config.toml
n_kv_head = 2
head_dim = 64
vocab_size = 551
qk_norm = false
attn_scale = 0.125
init = "trunc"
init_std_qkv = 0.0167
init_std_o = 0.0
optimizer = "adam_variant"
batch_tokens = 16384
Each number is 128 + 32 x the weight over its row's rms, rounded and kept within 0 to 255. Layers, rows and columns count from 0. Numbers have three digits each. The size before them is the row's rms in percent of the matrix's.

# layer 4 MLP gate, 320x128, rms 0.0635, rows 47-118, columns 64-127
097:133133112125141094137161127118144131188165150148129113147110134188128139163108126136183109119134114161137140059111074130121066131103070150111127143099154108159154123157137161131146136143147129
106:171147126123103122102189136122170136155084172122086126093082102114141132049115068148138096156107143128135141089097094152169131078131133183118118124214118137105069124060119168078145140177149088
105:179068133147145098132177153144098115132110180162114107162127092089103108170162111096103142130114139129166156107099089161121128154097145124104145110076105123167163042115084150110152165105059085
112:162112107126131141091166124080146088134113148147144214118159110137123152129092054146121080162094139134116228097106113153137145139062120135145140115189087153085122152122187099078144135158176161
104:151146097109099113132139182086136121065140128104162138118173068051099166124144162122056141057128147106158112129087164113111094108114198155077184139076133129119135119130083124194089127134090161
092:182173112168100114051157109098179078125090078173102149136149099091110158111177134150097153103086099119146113112156127118107151079168170134137084114162080123132131097119170108139129105139133146
098:191122130150137153159155134185132119109130100114120149138124120132125158127139145135145095119158144092143117244094084148132089127162130139168089128103118170143137116131141193169168169098141145
108:124146108113121160107108199118056119150159177114142095069133130131161114126129140125090117155161168130134165139149155134132153105118155098191114093146136130157114115217124134183113119138130183
104:095182099139160093086105091134148086058054146084150093097088140136146106146134078143152095128155083173046103149143113161165107152112091086166104189133128126104068124104071141113171146108102105
094:135095108099123139168172129132125138127140159041123160158095100076090157122119136109079080180087106139099160069103197132137112092172123114142144163103147175111091127104225143107092170095123209
103:106087124098105165140130139139150173133139139131091120126129126055092165144124110157070166130128146097076102231190147122154184165089091169170097104146115149155080093152121110106135101159113110
090:071077158153145115164134134139058081132118136052148082144076084094129103153186119149192171127162172181117099167116137157090133126141151162170139176130159109167097132096084167126129084110113130
103:107099137122099147114125122092039118126057115136098093108166117157058137173100133125145104153102225148190117202070102151128106155138164116109135092160126138159143157122140097159093096113150090
087:125110098074112186109133058174105111126162133116152111110210148111168125157155112173091114127158114167107100131137131182082092096160102174085110089097115090131111165127123160132072124102152157
086:156185141153190161066083086166110113109113093170140181153133127159116110145094123167094130112146160109100079160104122150101177129123066050154142125116091124149117118082130176140127158130119080
093:127115130167101189195201148080110134110150133070107127171140120072124113137149115117164127138147177145223176125098108074138082076134147129117131136146123169087065102175127156143124104161141128
104:130151062182187138162117095074185132128104146141118070165086139109143127126116135115075170184137190105098121112185118129105155134097094125140091097179177076098082125123142166118117094148119145
113:116092183106129090167199111089062088118050125154068175149142138077109123164088169066111187166100142097116095142107139118102147159119151135099082097173091114140091105134169123068089069160135167
119:134104115130113146144103102104118079157065196161072130139082148092151067085113065127127163135150166134123116112122137137146177118063124182129150119110131188076136121131213117156181115105114172
099:171097085136097159148143131127110151178183159197061104132110098128144108062141127146155129143118125094171134128131118138133138131171128131165094089176136113162134090159187096142143175151135152
095:117142192189126104120137156103093092176102161122096147129093097115107120173067117101109159145089130139091080073139104143122069176120093158130119148104153153130140102181141161186154109076120096
109:134168110143215145169151095123132080113165169130154126152115076122130123136107104166101111163134082124092166116089149138101087122134128118166110161134095142141076121147173141114145192127156146
089:135169204101118164104181094120169102129164108128130110161095152137132132165097126100087110157161159164150097142198088102150123136132091064100161114136142081181107145145155170089136173114111135
097:129098078137075123162178141151112159189139128173120123119105133091078160145137111130129153231166149124141054087110108148080078131066146136163074118160159087142121073205138158089151103127116139
108:088061120108144114111159180114129138159123160136140173131141145160088113155097046127168119122165170151137096189165079128166090073100106166106173188126169112150086139104110127136140155097080156
102:078152159122126140108109127122151095093076073093091144164093170133144111083146086116078105157122129193050136116148119066119080195050110158085163082118125177110114095138158148131141139152107123
121:140135081102114136086128137135124113171115178140141163157126151105115166143107078137172143097103082113122124119122206176157129146117135156160174098114118173070126107172115120137169122137140117
096:146109132102142108079129167137062090103079147102100139103086102129095089120108052099153162138109111080188066161121097105149114114116088168121172139146084128033088111170142139102160110152082152
101:161102126083142118136136149102157090074127126146163141090107135102133181171143149090101170119121129146135176002141121045112099124084104132124110116163068142143150122111139111132123101089107157
104:169158085153146157106156182128153169120169200098160145140114161159127107158109107129166147098104125097162158125112105165130136092128113231132216141113098140085089062148105155145183200134141159
099:094108117067106093080097127129072143134116191122110144142141166092128131161187104124128139169110187121179143132141051145139127165083130116124174063189121116109142159059138154152173111168143113
099:100118057130149176097110133158106131140209117128189088146125140120150134167094131123075144140190148153169131158166137079093088145110096113109150147096115099117102109081162094164143110101096153
099:083179086131114116167141131154161116136091156137076127089166105118108138088096166058090155148126091020115142154161132136096112153102120138135125092141117100100067094154196072136161179130165149
101:162094147138121125128105131144166144104132123131145121120135103166113109100163112171090158164095105134129158195061127157135099078130102134072156108151106144169079129165178101160154096133145092
114:152152089078199190114172145120092129168084092067109116169116135050126113149129100145165115081146188118169092137073148167142132126170119161137196124154179081108145096182108109171141110106120146
099:058129172148122128115156117147111110105153146145088120182141072065102169117133147077109090103120128112092160106122149129078140163069109115097125094127089079125091115123134122099174137142160081
138:152128138089105142091148117156130111170069169182076173148155137133134140154113077091121157144073136183143143134155088121169121169096121129106174106107060107147153061129182097110156132099079171
100:132090101145190151079178149148088056136135133160111136146113129107149080163066103124086163144094165180209099129086083144181150050152103111096135192142102169106160120140098099164110149103080140
098:172159120136217083166076114129078165116089150140109146119143160184097145098163128137159120081179207126160112137124111138167137089185103125137101109111128153174151089153109107155118134150148108
097:120162158153109121119116108119176118130080177106065168133123128082141134122166125088175170111109105118105185053094109140120140208126089110106182077119111146121111133120133116085171167136127172
097:074135069090174172115122105095095144150128172129127145131129113125096088090122089092233131185154089129128139099146086147105094188091105171153129165119112091121086150153156105123150107142156159
105:124158101091123084161079097104157156133099121114098120171151140080089084122148117137116145096141119120123097153178087130078115064184124162144130133155123038075076111115180155070117105145143103
096:136072090129150162115211150083107141134125179083072105073116166104150087112125123169166125147148183117146096174145078166116143117124219131107172126162147128153079073084141094133109097156158129
109:136123104114137138139153142120159067132081127152110153138138120142162106109075053163169105128135118109148167105104167109147167107068148110140160111169093154077169127147125109136175107190114169
102:121088196107135166137167143142171048139111169113103128137169114127113167170124147101111160124177126185065116125093171109145093122063050125120192154112106154124169128151116118166125098187176147
100:112170120116202113176184123089130135159149163076075126167119126127154125119151149125055095119157133128069080103209149159156135150100081119154188145126187112072139161135136099084113108119148100
098:157112126153081105152147134153112106108102177178115117155131163154089149126123087140066110117146173106127140174157089142159167152131142121107130064201074107160093123128160169095139152180094078
096:149113127107092121093109128087192134193115157102113127139137141074154064113089160094127163140079085105120174105161109170134117083078150114143048118137120122111143120168136142113117143172202065
095:087101152094105127171140127122145149135184055117120123170134168118195190128168115129133146040177086134169166119158128087134093134044156135159112108046137136136117103161086100091207158165113117
097:114109119086165145169154144141125132200128192130144114141108158091159159157153168091120073080128165183124123111165139194189171147161081148069138126118105179090144154098117106147112120044129125
106:096139115104094095138107154118109125132154133163093158143156144107086131132170122153134110161133121139127070055075135102132082175085157152083139115065053087070060083156157175124156135162149114
104:162138099084232178180129124123099075126115101082182131082154103195118146134119113190117116123082149112104138078124165070143125152134110079143137193063144154125136096117152084133132153116164140
095:130140082117163107128136155147092129118155153107097130094182132117124109101196166081076100199112090163140121164146182177154124153095149177158182160072110152154173128164160177150188114117125112
096:132091194129140088173115139042163097114073050053137180138111156109160097157131123080146145152101115095118109094128148121155144144096175075112158148153108138104139118099098063133173053158141131
105:101118089121136092072106078149137093085078190131148183130122079118137116090090070079123102167168063120190126128116114087130131170138147091126189232127096098134114159174131105152109124116090155
094:132147124123089133164117061080069095109094143145107152064192060118102084169122096059134141101097086166074138082142112116116104176126075088110144107068118196173147137159121099149085151087156117
079:116066106128149166156159143091075188142116113150137071124088143106146091155104134145135152128129124129186141126132136098105137167084178041084042202185126165095152098159123085139136098140119145
094:152118106145125160154211111077113106141127065162121167121176137106129084160141120115107101140163135116135133094141135107138146094159157114094119041101124115125160110078190114101120153100122182
099:170068143138204155103147098127063110148142150128139121118134139190108151150134111073144130146096167079161149109115088075077084133137158131141079136158086123117129137156104083156137087114081154
097:156155045148053154153092152118129123165145122095143104176118125095113130097130153156108150143132096082152102147100161098158077179108159139175112078075156139107087136123130126150140065161141156
097:177102224158228104159152113159128152143132093159155129131123166160137123130126089133110139092144163155132216149156105130157161104112124118101085127108097178102135100094139096124098104130111122
095:170150141107156126123211120118153167153116115139130151099141166190129137140140122147088100173102070089096211152073138102134154048166072079152095146124109127145164140127153109077108140170193126
104:147080175124108128119147126169096103130062232092111124158142096099102156140098146158129140144151103118117127103079125141165184128152081119141128086122098124169100128115148139123153128115140168
095:165128144142124136105085118121118156095097108137082145135131079080120178138081079101167106100062150144154098119154087141159095091199104169140104119142095168158092106077100125083160116169067122
099:115103137143141083189154119026133119137121180114129114071168139082093139108098113130082200186117142159130088052053117123126123098076140120136061145187178124118108114145080117128103149143194113
110:132134140121069150149091061132102097126125170164129077148125171100123089136115168105120186133140117136069165065086118145152171157092125196133169047102099117162121165118119119118165136194181089
106:150136126189153117114152153164152081071157108167154192114182087113105196142122077122124132099170158081139119177104149168070196126180150118120103163122102175090136064117114154234133125107156126
109:118205151137126092190098138116128183141145139182141133189092106055095115104060100144120155140151102105110102111108160114157167139164119173129128116133099172043107102098146123129149148131128146
111:179118102135132120115180130148162163165121120130047117150137091083126132129093107181132149163136163104123046108093078111118167136136182144111206179191119129100139093095110146132184119167151134
102:176053238161124145131137129129086103143125139150119132107149141140041224145121096124171113119140199177113125162151150130114173074101119117121113119141155120104133093095119165166109099075170136
089:089088086118094115105087142094058159139107131154121108117135134111168144086149077117134153158159154140173139089100095111111108202136102112139137114124130102156153130181157136085188131122104165
108:149086114117102134138167132167115104143140169178059156126152156108108147154170083181151140127128152178118140030142100148177229136099122145114110080170144151127131126118142111067159118154210176
# layer 4 MLP up, 320x128, rms 0.0595, rows 47-117, columns 64-127
099:162185103125170125127166111070203132161114136124053124115170148071133138106099080136131116138102073130165177119097171098141156117121125113114197124143116172106151131087103106181136155172164166
100:168100148102183199097096096134144151135107137127178134145156151057132106079097116106094183152143181173136063170130146186116118056128070136068106130140119186102096149121128131102131094190105145
105:165216116135164108152174129086111090157111131111104176121116063096113089164135163137120126167146129136126099117148135151120146120109096123067171129180130170136162148123112151123149108138157122
107:094107132097140106141127148087147178173115152130121134133101095144150141114114150119170141112146077176176043137154162089091112110165136125102158150124157125115112039140140131180126115052132129
104:138109098129114159137101130135141133113075163087105135094108045096121081047167148166089110117095129074169122115132179131139096145188177164142111167110136116141154123147148125136099114057162127
091:134113132143135124068112104151147091103121107106133112129164043126134129132174114134086123114133073127172119112143142129100172051193160139156060091144149102179118137098139101161128090113126158
097:140150079110134082221127122101100189151135178132134093161100129150117141123175153142122161140103057175140074063148143119092122139149174124074159156143154161078109113141094108155190107130081145
113:148127135114106122110097118111125131135108127094164138123159115118150093091128126080075117116135092116091210046190171136181120132091152181115105158033117148111167156135141113121184167181102119
108:221133166162128145159143107128129136132158142171161114120148177170100129110126154160141135081108159166122133134092137162161126089178071101112123150138134172094121105099175200070132131169160096
094:096139197131131124095106162071106102082062064074130165106168126092148121187139106069081134097121127191117122123124093119158184144128122155083097122112144131117137115066109090135116051087126129
102:182060161054091182117093098147151192109122183191147148122123178109079153136129072118156132119096127161088118106194154121197184126106087138131097098091107146139122124136100100058136121109144155
093:067127153094118100112085124138178173131163095155111136110183170110143166146166147117073077089132085127133161092138114091102137118130109134114082096135154095090135179130141099080113103172149130
103:140136177166115135141086114123157079072137177155101082116147130158125108111098113087117099129076171196105145088164111193150138100136112161141144116156135140083174078103150174060138173104116124
098:143112057136123146134124080150113117130130107110105113140165156073184077126152112184094116095169147168151129091106147156120070117133155136131097087071126116145084112151141124131083123120103210
093:131218113077105146118145091096093087098080091147050171174137081106076095116097096096058166118056128097155102117121121137039107180151118073089089085115144126174098085118106109153113131108141064
093:122164080114084158089122165177086178172097153153101177162108078157131141090131113175105114195132110081146099095070184197118142130182178154177168146088101176128127126159126141150161098106121128
109:097144116087159147117107118107124164137097168125160102173118099129124148133151131124138125111144086127058137041150176133182085162120156094150092152118141048153155136100110086130150156200114097
111:152123148146121124163173156140151109207199133129117137112112084153135155120098154070104124145123176153143084169197194130156128135128123137155105082076174088172150159139128077071146080103095058
097:142150080086138142118153148089091139107147099079166146167161144167124144148107153158103131105059085140149128118092105099146065135184076103135105099097100100170057112137066120099121165143133066
105:130108123125186144156078183122143117182135091096214081156130133140105098195108156163149215098160099147112107146123139084159145130113101158144147113102141115097192173104087092143047106158144148
094:114144181178129106115165139075131116186131134127170135104190053129117150152098151059164102163074128104098120116133094146119141202132157134105132141188145148131154131137186159141111133093129100
113:154115113131077125154149225108139192166079140105083131176148183122143207130157166123129146134158116088163113164106078102128139135132142109112156118072095110101192122135124140161146022110118127
090:097107103078142101129103133186121096068097107183144147142167030110108130130117136145120126071086065089139143137044092128099076136160142112113102210119138163119159090116120126230099077098090100
102:116093120106140116018107161120117119142100165129126153179163169126097098157124122103186115139116161126100124103162050138118113160074089123138113108143140091110131162175107069083149149103178141
108:089178150149182152153087096146168149093160096148155100138092070171137141093150128110146158141125078108127175192143115118092072176129164087172143117068111133120107128107158127125141118166096121
101:083168119073131122107111111116137082113114164065107093116099125154114086133171124130114155137086113142047105185141128123158131122090099146078145129110101138172157171152145158086154111182102087
105:126142116174122094119102004118170141147132091159106108156046126143095156096131108121139148144125064091059169131084150135121092138125077109088074106153128107058099120085140110157150102154100149
096:127142088104153126136155131117178128161129150176119138161165195150128159115085174158104102118152152171126123083108157143127103162115209100144143155063156133211160082153098106112116182095157139
104:135123072154163122103106048107176109111132145123211116169150084114129117093195102085124148139113091121105084072091142107100107116175144156121086131167084084118146150175146115161078195069118153
111:073145049128178123133105139167132176133175078100149128126133052137187062107095090117089109124159089143144166173139170160062037140131139142146116185132136192109106131120162097138097133096074142
095:094100122209138165130171175203108169088161127123159147080088128203163094067120078155113075051131180142159126113152148151110146154080132071141119167129162123118142126111141118111055123146091147
096:105158154101164110104079085161099140111090069160132084111121124102098102093119158075133124121107121144010133167149144135123101117096074119155141124114134143132101164130144104112076165134150097
104:193162056140135155083098113152089142145144084167188137119132118087194103198103154169056100135148152153102125096153149113159139130097106115143126107133111143167185179110118109172082061120117171
101:115131099185097136098101152193123124124149078131154130141139136176102170130166132118049108175133141103180130186138141169100165129113145066119089139131108086120151109140148125145105105121142121
117:119103161111134131114171179127121077143138185124118143174166099081120204160174134127177160115118179152152160105143165164193185141092164142146170096132130071155185137144096072129191136132120134
102:116096142107132123191158113170146104106128046100152194150135091173171083120123086142119146102120092102135137070167134083126157087150078108107131145127124175147117149140111117064139156074160167
101:132154154141068175088088066149106112138069126162117152136200140135168122148122083126138149146052114191099144122204116094133133148099131094090140085103111108157147085110172116091135116096116156
098:118172136131082127168098134095178146149088105112143140168105138126092137126156115130125133101172084096089126111174176081082063154102158146178106093047177090127116103168133107080158071118146124
102:078072088134044128117097180153127113145118139090151147115143130044156119137077090151170145156088091133121169071109182096134112142080147152121140101097144067131128111191219107146153146152086161
098:150090167137144160164161109123139110072076063111133123146138132138100168122117183150077100100082131086135153098158180096143099130125222166117151126121146125156149119191128129147110070228099090
104:124096121086189065096109164180165113141171180177115172153145139113117203103095100137157141142157120183143114163184078082124156164149163117151154125147183038103123092106113164106125080148137204
098:117184111105130168070121112151149143127104137127140156163157136113115123188138120181122123125122169093165145168133106128172163163176113127142076134224127080099176108120175122106132081130120076
098:069136108166209087099123068081104156118099124192133194106128163126144142144138112149100154108147110158114108163135072101108136083144107108060116182146157103137099165084106166085111170099134134
102:154096041158120128157134078191068071090143178185097141083167146147093099108200111130136149132131117102100152164075110119126147105058193127126134130162100145107182171107152147124124106150083128
102:139129090084119136134096114090120133143126117101057072135135109108098141071183132127081111128143125112116095113147089119116107098200110120110190142030158153133090100178092143137149204103138135
104:083114131145096117118189199175130112139128109128146103085156133101083131152145157158094158143128204085160134204087125179111112107124142160125146160133078164073111114109118201123178149130104102
101:138152131126135100112149161071170094156164109145151144156149174117145135150176105137065108094125133125072117076179125086116166156059089102122130146155122099096206131087066065115108097170140064
097:121170112092135107068135151101143158106092195140164202149156088104105152097158126076154135119066118177169160130091104164139145098128193060124120147171115101126108127141142164079100155121151112
092:110184128107155101097106154070115101065156084099126119117137165126181137168118127086113107106128075132080160082144162163163126097116166151117128123112119173103111134126096138183099094118127152
098:080069092065147083157126163133130134150137162114109155133159101157125148093161135147118117166130148142118151115160063172135122186151162122144099176141132105141109147145171090074151191173077090
100:094109120094079114093212159135135103148164243154102148118128180119097158106108172159106079121140122166148126161115141196153120084096153066111167177158112124105103113137155144123113124115141118
099:066092130111159194087198150116155117145146095139149118107106141144091165159141079088148151110080179136136142086165144089106163123163147161152108174175131116118162118147064065076155081150117146
097:111163076160164104120133166119094108126133159116093113118128118136098101105158174107013096118140079187146091145148128184140142152100069178104151137062134148176164130121171172087141102131123104
097:125060163101107095157083116016141103100074178081121161068120187175112136155080135158144164142115105129085085081105153112183116124106099112148163167062148136155161122107136086140158134168142119
096:128129156135051196133124137112056036160114105083120106145168142110083073112173117065084159130125156152098134146147133137144151132096094136103176071128153152152129178146195144131100140115142101
098:162126131173165142116157160124084129135118089146145147138173171153099177096153154117106056137138180169167086120141168143119154077181119111129090067106123143130094153099129163116075179100156159
085:121111140106111119102058117095145083112160095076148146124156197096115173116153190118127167150141119085131103178110086080118137114160129095157172110082130088189125118095101164135097152133169091
098:153106122104146090118053167165122079120111192119092113133094126172127111097113096135151091148121126146184095155136114118187089142092149086100093107191078142090104066176107079115133123117157113
098:131183089108092104075083119068097075095110200122130111119137038175175121078113098099126128197127136071135127076132108090127083138123128095171114088177113083121137161176169137059116138125134140
102:130193112149164100106192123101131131129111122119159101133095147127146097115139104111099149158133112145119138025140147140104164095086119160139121173106081148131106098061112099054161131086154073
100:166170130120164115124183081166165189183125151179212153157144154141141165119093111129161173103090092096135157135129134067162234099150123126111127117104137115135136156168133168160171133109121118
099:140205083068112155076147143108095126117118124114058094078101137134134125148119131099149091139118149151081137101133134156131117115148116139125149145091109100074124146073096155057164159099160121
106:131109153149124152121127129119076112107090142114116132138137088100147124128064151077145135124096123181096144102125172115165136213112108122140101084118099158100182067132147055126107160114136132
101:107152170181138138163164107141107160104121117111123198144104142174112151150128137138079063209111127136147163138172115091140085114148089152112113189161124150177074144135149128109150198127125125
102:097102160130131131112158123099110118134138124149141212155154117112119154138109058122183153149131131126097132188139128095104124141181163120105157215097131150139092156167123141129139104177083161
110:109116161181166094132136158159161137134153123108099167086147079091055142123150110101095141107166164115143087150178053110129114096219156122047135126111051104173123073111129143105067107113083113
108:107167124102102125081153107163104113175075113145087142111152145151096164155073117089049077097131175127167050141181151170107132164199149115138154154144148132171136125109106168094084101156197061
111:096135134146142094120098151078134068165142108118113120202137104072098131162142137078090189090146166163119172110161173160133131172099142195146168125113109147111115115127178079113157117077081145
109:166121166158093175131209137126106097175153124106096130186170090130138202129119100129123147158128129128172164103142181153124095182100114122143116151114139106076159090134200132187109121036164141
097:138083162069083085110118116164142132072100112181159146118148064132074142152160133041105109131128130123129121087071146128094173128124130166103100063156120194158123156140098146098088122100107157
098:131132112133135147132127126110132038135103112119157102123174099143137135145151145130112158128122118197061156115127132081151130117086143174102107111147132136153100124115136135163098101138056134
# layer 4 MLP down (transposed), 320x128, rms 0.0594, rows 47-117, columns 64-127
100:127124074128081115121136114108113150188194146034108126134097160053161115145133178113088148161159095116166145045174096125125137141159132189131152137140113151137154135129116151131156094139173126
102:071126145086119116123145095139092121105116088101134203195208101072111135121139086103154084159190137095179152127097133137105098118171130138073144104174145156104137104127159095151155132131099134
105:110098109136120142177100115051128186107172078153147112142100097107119170107100182142120162140122092114112129066121100108175110132076085090141146074091101143120073170118160111165168089136175099
108:103080099091114103136158133123071114124109174132111187140136111145106164167074128132159159097091119113158085131089113138147117095131146151134095109129138054175084105123134073155143088156168079
102:148120072128119112064165121118161090123167144135095115154207115125118142163125149156178090201148088160149139167137122114129152091119146122131140071112127101122141104191145144155091119140129142
093:057105104116114097158128169137133110097177142095149121152098118145096112154114174144100108141090127086077135082110143134076119126157131129160130147212159132175101172071098125175164082161102117
097:147141150129105146166090152168202115148101125069166124122120144150132135119151148208063079133148169122176099101149154159111098131108146125183107105114133154201143131192107134118105180118178112
114:105124178147124137159131109116117079174205138203097148091084133167204154110158123184210125132125145108146145135163098156131122190168148136140068142182103130151111107150130103174137202122154069
107:092120191146126180156108092129140177139134154154086154116130147185078058157142122133112139036113103091113081142106187138175083134127105158103131102119062153132178136119128140146209151128126112
099:155142106126124148123101148127099126126148161152129090157189152096160160141099209106085171079150127161090150119097144093086112137148108159117095169129127149115154167094220111124175137082139124
099:117131095109176141149098120090124100115151104166090157119167130128095125092151101110175115202121127120142058113130140204122136146137124102100066151169194168061097218140138166162132122127141127
092:177177121123167133133200110157061122100141181190140166108137135163093140101108099158120151154123149064182089101111101098198138160129131133082121121115096173074113104096141088117144165120103116
103:099127110125112159104125101179096156178121115138137139120083149157134207208169133208155165154192160135127151149072154077147160169142148100188128128141186091123095154186132080124095117165149146
095:128100182159097082111139111162124154127157152177165115101157148163119159160107182090131114179134083078088117122146102123146187158139144122106165123078148117172115164081153103131135077164129111
093:108189056083195124139086161133120109120176141156136160052101164147153124095151141136057158086149204093135077113056142134064150172140110148120116154143146115152106106092112103095134101152134107
095:125099163143111169208108131133083160091104124114141178189146194132145107118171097081131124109137129082234099106136134099079097083179138119143135113097116135111088103163175146071085116132116201
101:064067100155112152167093141120095117092149131150111164073162144156117176150073132097124150180104094100164123103147124164110104122166152136092129137086090149074106136069081192104139137112123158
108:113140139123125135128141097171175143109131167128101109105156053129106152100140069118165136140153060099120121128084146138171112139141144165093162129113109115103163052139131123143129116036189133
100:138163100150131182145145103124078172126138108093086151129112134109131130108115108162151181128044159162118126114105145127156081083111094161169145118085131170132087134091141143121109141084120125
099:111105120104135162067185140160100081153139114115099100163147110108134182115125165114147145127060175158133092197117102159121138165125190133091129143184148095126131132074140161156112204159090134
095:113106149146072107120146210119130133123170110164189161155128143130106141099118118067222119184054070067133116136104094138131161195095172133126157136162145127178128134131158126135127100160108131
108:110185155087161207141188161105080098137162122136129126152097185104086085092155117120139125074131159124179108106166162109120139128122153094138110173110139127079141149163158139122181150129132099
089:149088113118177132122129100119043110155091166140102185167103182178065132141165073104129125151123175189159126130177149110097120157141047137156112135136135131130081196057152135114134182163116105
103:097096105111109044127157116112158150151124062187185104131111108142125084095142133117090122135109140133083053168117138125118149110107102143157115114089206117151128095173106082119133091089137140
113:075070130117114122070140169176110186105193114108136150142136107085114115174114060104118192114116143092119093090193140108171147115129111131162096101124123085114170109169084096128135127175111153
098:126147130133065170081146157100167154154136149129170101110172071146126189197158124108121121154106158137156109165123123159101158113134153134107178192082124121111167084190099150089147110113199085
104:116152137170166105095045117130159139090138109110098152138110108114187110102133150204097081104148141059177069159182085135159122195078061076090099133150129100124169148150118094119140174138076131
092:091192085051142108109127121108158114114091139124127116123094114143099099120089097142147143111150160139152029161110115158141100103080154135131166152113150125080191122144105134104169154130111147
101:061116104159150099071103131126157131140098144108141168113145148147120123160139202107087113106168164143145138165141148139117184148097124160147127165203133111131110161196097168059169114093115131
110:098096089151119190141120156097084123156191126066151136076134133114156144092144102135187098078178103101166135169119106109133108169158204123098147134141185081144095069140109067123149125146111127
098:146103122133150098089127155140106133130099122070144139095126142086166115122185136142123163121122172136183165191167183055091150101137127113131129160120120143117168144099093103154140120123188092
104:109178059108118080164173134078148152114124130105142138076103096138080079097118110165149151129124048116121142086148141105190162135102145161157142069132136144107128143157105129133146089054154133
098:071126082095163165148096118086092094088119170125099127136105096116102115154069091101144130131116182113199078091137160165124104147127167201114147141167085128091119161089131085111147153152110167
099:187151175186075164124156119128096095092077182167138090138139120093095128070088131134170154095164162163117140134142094146094126085220149118124159133176116117147152111117154134064097145104120131
110:140110141106104129074143130095137141181089136139163148174131125086117179129158136114146111129141112141200158107125186159150159169111105133103179120122107127121152097132163121108128110092184166
101:098153139130140140085122093139107150126075190179143168119122106124103138104127102156118145140172199121133172165128108060106158080065108144100186143199082120056155127151108079110092138136133123
096:063157116166123204139104074139150151171155105062114099152102147102153117197115169128112144150130129087119123128110131059083193162150112115175105141154132134089147108112114129127117133128231131
101:088180145126143138151108151161190171163103093127129111105102139071098109139105137149065135150180117137118111126124154095105104115123166093149137124104127130093139080162040075126179100088134109
099:175139111091169108129143108117136168113084109139120144190100181194128079079135116148107101100168118166101084192135118133161124167202129178090112121103174143183129126132092141121098197134111185
099:095167035135152156197132156120155110121128051088180115092126135116142175127101127146110122102141087133141076139128162103064100162085208105136159142105107158130190145154150130141154129151148108
104:072103220110141104088163103078126193144123126071145111156100112133127159087123087105083103123125120120191096162184125132087108158063116128092097149075174133105071133122061150135140079160155137
098:082152132110104093202094112114128151106083153126139069162115102133157151165135125136072112130139146133084188094123151129126128113155115150174140147142101135149121141162147115123116139117147119
099:181115157127150200213128095087105151118159077122072105137157142089116134133092124095159115114148121122170126100112149088107104106104137104141100136148123113053108115059132122118181075148106119
099:181093111154126135163078104137149156106126142155129101129133178171136090099150154110078111130178124082109139124114130135130128119183191152057157146134140157100154141102138155126159089135083131
104:102079145173178124172141082200064139123149136090103107173129128088159149094138059103126168178133117133142105157080108121137110107138080139157144161082129151087107178146139105136098120131182142
103:142174113183140140176113145131140133148162114131110099137077063123162081129102115086111101166153094135170156199092067042135146158088096114130151110093176085183083121113167065146139101136133087
101:140117100094192113136150133131109143159168129125095114071065056164157138128156157116135086149123104146122156142148052127110125133135111132110134143146124137147132102103123125117103202134105065
101:109122111137126068191151124181125177122147144104085174138131142150141128134157119151165111121084091110132101097156059112181146166145099155138128109094135154108133137163117153124133096114107107
095:117081142125182115149113136113141128097104072150081159126110159124142103123165131158120144193048100075092128039089154165154161154125131089095144101170182128146114148114121130161135095110145170
102:160174161160172155073103118124142122146191149100097096114124154155162086061142218155131123130092134159149112136067119145196101109141130154144109124147124204098133160073110177098166106133135094
104:091139141141117109173106127122148064109186117165128083178190136157154123115112146140239098157104109169154125054131079161151149119164101087139072139065099134122088129151149108168123162179179137
107:125088245163098132127139118089127119083216098085150109221098171128120144142073167130140133156141116131120139086074138103184147098120128124135098051141116040129064165124177164150162089108135169
091:111130115159161115150136120165083096122158137142145073161099117119131139143092137165132144150070104166156145129123144083144174137130132094122146098209153089102114158126166118080150139136171166
097:151122094140152152167065093114131133116081074096155156090193154075153188153097146083121088160141130120136125098119151069042158103110132115095094165092198069156137130148083129140088077150144118
097:146162227135110183144100146093084168128170171180107110063131159153130104140118082155160132104139131104156166091100141145135089157171123117118119071158040121162094104097076135146110100102108109
098:150166180147142122119088135115197180135131122087150131051047121130196084129108099173059124120136144116117098076091153083149125170162145118160110146164147146134176126129153115143140159157101073
088:158179121138172139118103168097110133141062142134173130102122087177146132118136148142135080143182152134156146157131190158121082034157115152169144105139131112200149202111129133157105123143094137
101:205105168121148165100195115103093077101127155093104139142098140147114113172093090113126129123155116117183118175061112093112123105114149148111109036151104150098107083142102116119164165180144138
100:150120075115176110149096091170083159143169124109166122136118161130108125128141088047118107182109146135140100156106115116112097124070106123108144141089103079139161060170161126141122121125137056
100:155159125147101107164087182111093130162166137070125112113103077108153131137162099184149114171148127123099121148176141121163061172139163166119114146114145157130151098119101176152184102079153099
100:098128110181085148113172175121142143100090166090120106170175081123128113187097137096163206117126044136079130097158168072106125136099143117096115084108039088148145094152142126153142155091146177
100:169105092142105089160131151146164184144183062059137103186121117113149139164103097145081109131124155131167102130139118185154146112105120164109106161127141136161146169136131105134129109193068066
101:150126117140099113085159173132122103126117212091113120115127136094148121076140127187205169159065131156154144071147132171135188155063131111126112100160161110178123108156134137116174123180167187
098:121127124151131099071125155129125117102138064137136091200106101126147077154128127081034143101170095141118080121154112117135163112126119145136134159176090151125138071120127085117134134122112114
100:171080071143107127127199141101151124078112119116123158139146146115107102135115111122192088192158147092163138143108136127180148076131088145122096140092103088077136131125087080143150160153222163
114:097180065158115110084118181177114195146176122118134107151038141190139107112128101127099098138177145100178135145131146147091100140127105103137137183121173159128165077162141136160174155080157114
105:098106126107150132131140099135071065151150072147081116074179174131101098128099127089109135140059076112161130046135163142107123141040122129065163102105175129151113152112096117149115080124119107
111:182111125140139086145105169114124172130133054133105132218161090139065110141102120100136128130125120150122126140129131126161130163077100136092102148110112151112154099108125128099124172137077175
106:126081187128142117133105165136081116146189117141108145145171122122149088088121102183126141130122155111122058140095108081163124171101150140101098079144069109090100115104175096157109146155142145
097:115130184115156149196095143125102129121092110071151084113094137133135133163145146142138094102107139084052120129159154125104078206146117130119115138080170132136173090199080121116145155178156114
096:147203057165125139167104144099103100115086160133104120101117151106104126163077095211139122180050169150068141058122136066124131107136115106087180101136123103134139101133150135134072179136082079